Weights of a small transformer language model: 2.23M parameters, LayerNorm before each block.
Each number is 128 + 24 x the weight over its row's rms, rounded and kept within 0 to 255. Layers, rows and columns count from 0. Numbers have three digits each. The size before them is the row's rms in percent of the matrix's.

# o: layer 4 attention output (transposed), 96x96, rms 0.291, rows 63, columns 0-95
# q: layer 4 attention query, 96x96, rms 0.19, rows 64-77, columns 0-95
# k: layer 4 attention key, 96x96, rms 0.208, rows 64-76, columns 0-95
o63 095:098151124128118086090148127111090152116125144141194155116182159124131119124138109117128088139096136177145136115129149134126159142149103110112124105140108126160133134139130132118153139167134060098090130170168125084174119135095127134147119090121140122092158103149137127112113157118151135153
q64 037:097121094108131137124125096126136090105098101112156084118128144150140116115098140085076119137154115160161128184111118146174119140170143130150139109103105100126147119172132086120122139145080112125069126089125155125113158135124139151106118099090126107143103113105130114096130094145132115095
k64 033:164124163133098131137118106135116156083141125092114140155103136098112090133130149113141186081161075093118136141108157103100171139124113132125135150145157156091102151140107134097133121160197149117108092124123072171113125101105134093135133145106132113116135140105135122138140123126110139134
q65 042:114142096097117099101088136127123155093129135083149148146124099114132128107128113136121155125094086082150098097135117109156084134147130145111131139163147093150124141119076104107098091138100125110114124088110079116117106106104168102149139142073104124136100152133113135126118120068143118154
k65 039:161166124163132144118129126106150126143167120175135103111149151153116116151115124128152104119146146116156131172089127129114151183095108107140111114094123113124157135141171153118118192105161159184115101144134138139158179159157134106108119122158157124099146104149123118150148134161109158114
q66 044:130153151167121143146118123118124117117103119132084114083110104112157075129113109119185105118160123110145134155108113179119128145148115094121135150135110113113126144139146101098159163085132159144149081123130149078142182090143134140109127129112113167160145114112117139098131078140135126082
k66 034:109143099127135114120177127109107118123142087098155164140109129151081145144171123085156137116122084094126098132156058111129106086080113101154124123157123149110101097139122170105084102142113129097131161111133089124123106115094143111114117118123129128153134134117133104101144139104162098114
q67 038:114149121182129185131126125112104113154126082100076170134142121132140114105154138159167146155158179152113107138138139148115141162133123093134130121129120141087126138122112131117167143083132170152113151123135145143144155142131080102128131135127124174107122156135137138167126161091136164081
k67 038:154174123121133100113153116159153172140124122154137152113120115144165130125079101083095112160079094109126146105104144092164126117115098137103138153125144150148134146179161139150120158173139116095126124162123083118107097114105147168130125119117167138122128168106137095118124116170109130131
q68 040:089137104118094148112103107120127152121121112123129142095150150159118151122122098106055135165083150145129109110140109058124150128125103171130134154113096118154083150145112140152132137136090110117107107120089104159123093160139106145119134139114120097100150150124146094130140144134089079143
k68 041:180101118132159137105146146124116127072156111158162082150102102108109128144110125113167143087160139123169111188114145156134104123137124090109133109101142105118141098099119135091110149127131104121126097123128118108137151094126102111144125125139129132162102089116118176073095133172133140126
q69 041:118126111114182125131137123135106160068091118116135134157179142123149129125118111095113092135090109121136125100117128096106127091118149142148130094093123085141134140163161157110130087126133160127144131127147087123143126093105185130210131138108121122138154129132129111132164176125118134116
k69 040:126091112128077151121141139108146141162130116101149120111124115114053132102146142103124158159135195114129103107162082161158089127162140109102158132162114153116118116134129154172134164124145101167125145157137160118170113120129145089108119120111133117155127138129114141122138097159114117164
q70 051:129122127144116139121107119158162135174128113142129134105170117133145176131118107146133144144120138115127122134123136104102125121135121145113110147100118126143164133125123108145111213097124101106087085110084125100079150157140082164109085139094155133160090142110091101150075111134116126134
k70 042:149131110137108159111116098118094159103187115140119141090140139164141157129121142126151139128123155104115092118134141183142147143101113118156138136077137126087152143091113138085131116113086172139127109087161115172099166101163105146147071158130133120144114125102106139150152136141127138139
q71 043:119113123116158125166105121089108148137097144122154156114159158158156165140139109119101146150117150147142114147157176095115134127123118141144176112112139137128120131117106173162120104190120069154122121164165143181104097156113135157128143127111118129091169134117143128119159161167145126115
k71 044:159111113173142137123128132196156140101137100145157154181123125133121132155105118124135112135117169126153110134148093143151133133115136132100120138180113165110126114141134164113127144097112130081155136139165126100127156099132161086161150124093117158175071116109123122129124108141124114182
q72 054:121138096155115121091134155136137097136140121160169132127196065119122133129108133102068132122102172143109120100100116119150162089125083158079105125144109140154164155124123123127140165142130124102119130127147131097110103140102125132108100097117134135132143123141156112112115105133062109151
k72 058:157098117115126128135121110110128171113176129104110140152073138161134165134168152116190147170139127105143117158159128153175108137159145103124141158130128156095117118149117143103109150138105090163100115130143110158129166103124126105100104191119138156124126119129090110145121126156151154145
q73 051:135120094120126124103146132100114094134140165138103095135128116159132083114148130101122072086118144137127138098097125126121138112110122104139118133124134111118120149098129134151173089117129161163130102104144112141122133098138182077183142103182103086074124132170146146106146156117121099123
k73 050:100143110106129093157137100152165105161107093145122128087144092086130172134132139105103136170123114132121150117143150088149152126165130175139137150142110161158149135152123133134138166167142115127110148140100115105111098154108115154057127127080102133104115133136140079143115135139096146150
q74 056:133147173164146125145120158158107131114090125109145133145089131116151134159135098145162126160125100116136106196170137098129117125131143125121143118130139140107105148108082104091092121074133109147149150112119141130145157140120117157133137139112123186132119133092176136127162134117203134144
k74 063:136076134106111149122096160069093140111145149093113127150120101128118126125132095155174168103174125119148149112127128161128137110136158118122150120110167102163101139118120137129086071151137116163151147167144103170156161133127096104130120128177149137115112118135102136141095118115154110100
q75 062:103154073117123134120157119169131109122140101177165128148173163133139173101129134125109105122082159180124131104107122122140139139116097144118092120133105122175153125153145135133174130140112161110127109132111130078126122112146169154106131087121139119123127123161130079143100149114079099120
k75 067:156098142085101136115112095120112136110141111075084152100093095156146127148149115122133170126111125093100152153126130148122128150152149101124148149130179166093113161089103138092115132130150158187132119158144111165110162135120108089120113160152099115111080124130128098124123131112127136143
q76 061:151123120102134123134125103112144146116132116114181131155122161162144136101123102110102169139110122168119135127148114081112152141148119138155146124173086157151123125197098165154148181130139138167160149159119124145120138145134143116108122145119138139177060151163154136144137153131133150101
k76 063:111102151144123106145111115120142123124140110077111136136123158130157116100166141117144155109118133094134157144153120124133084131109124096110131141181161159140112122152140134166105114128139149166130109123179181136118137079132179095127132153130095132139075168185112162112158115135109153124
q77 073:113155098159103151136138122107106118128125158132112119091116096196116136142115142118113135149157150130130128129113129133144133074103141108123147137112138066096164165083118112143140132173146099099110132124144125140111150144099094128133129157142135128092220148120168151133145105133099120113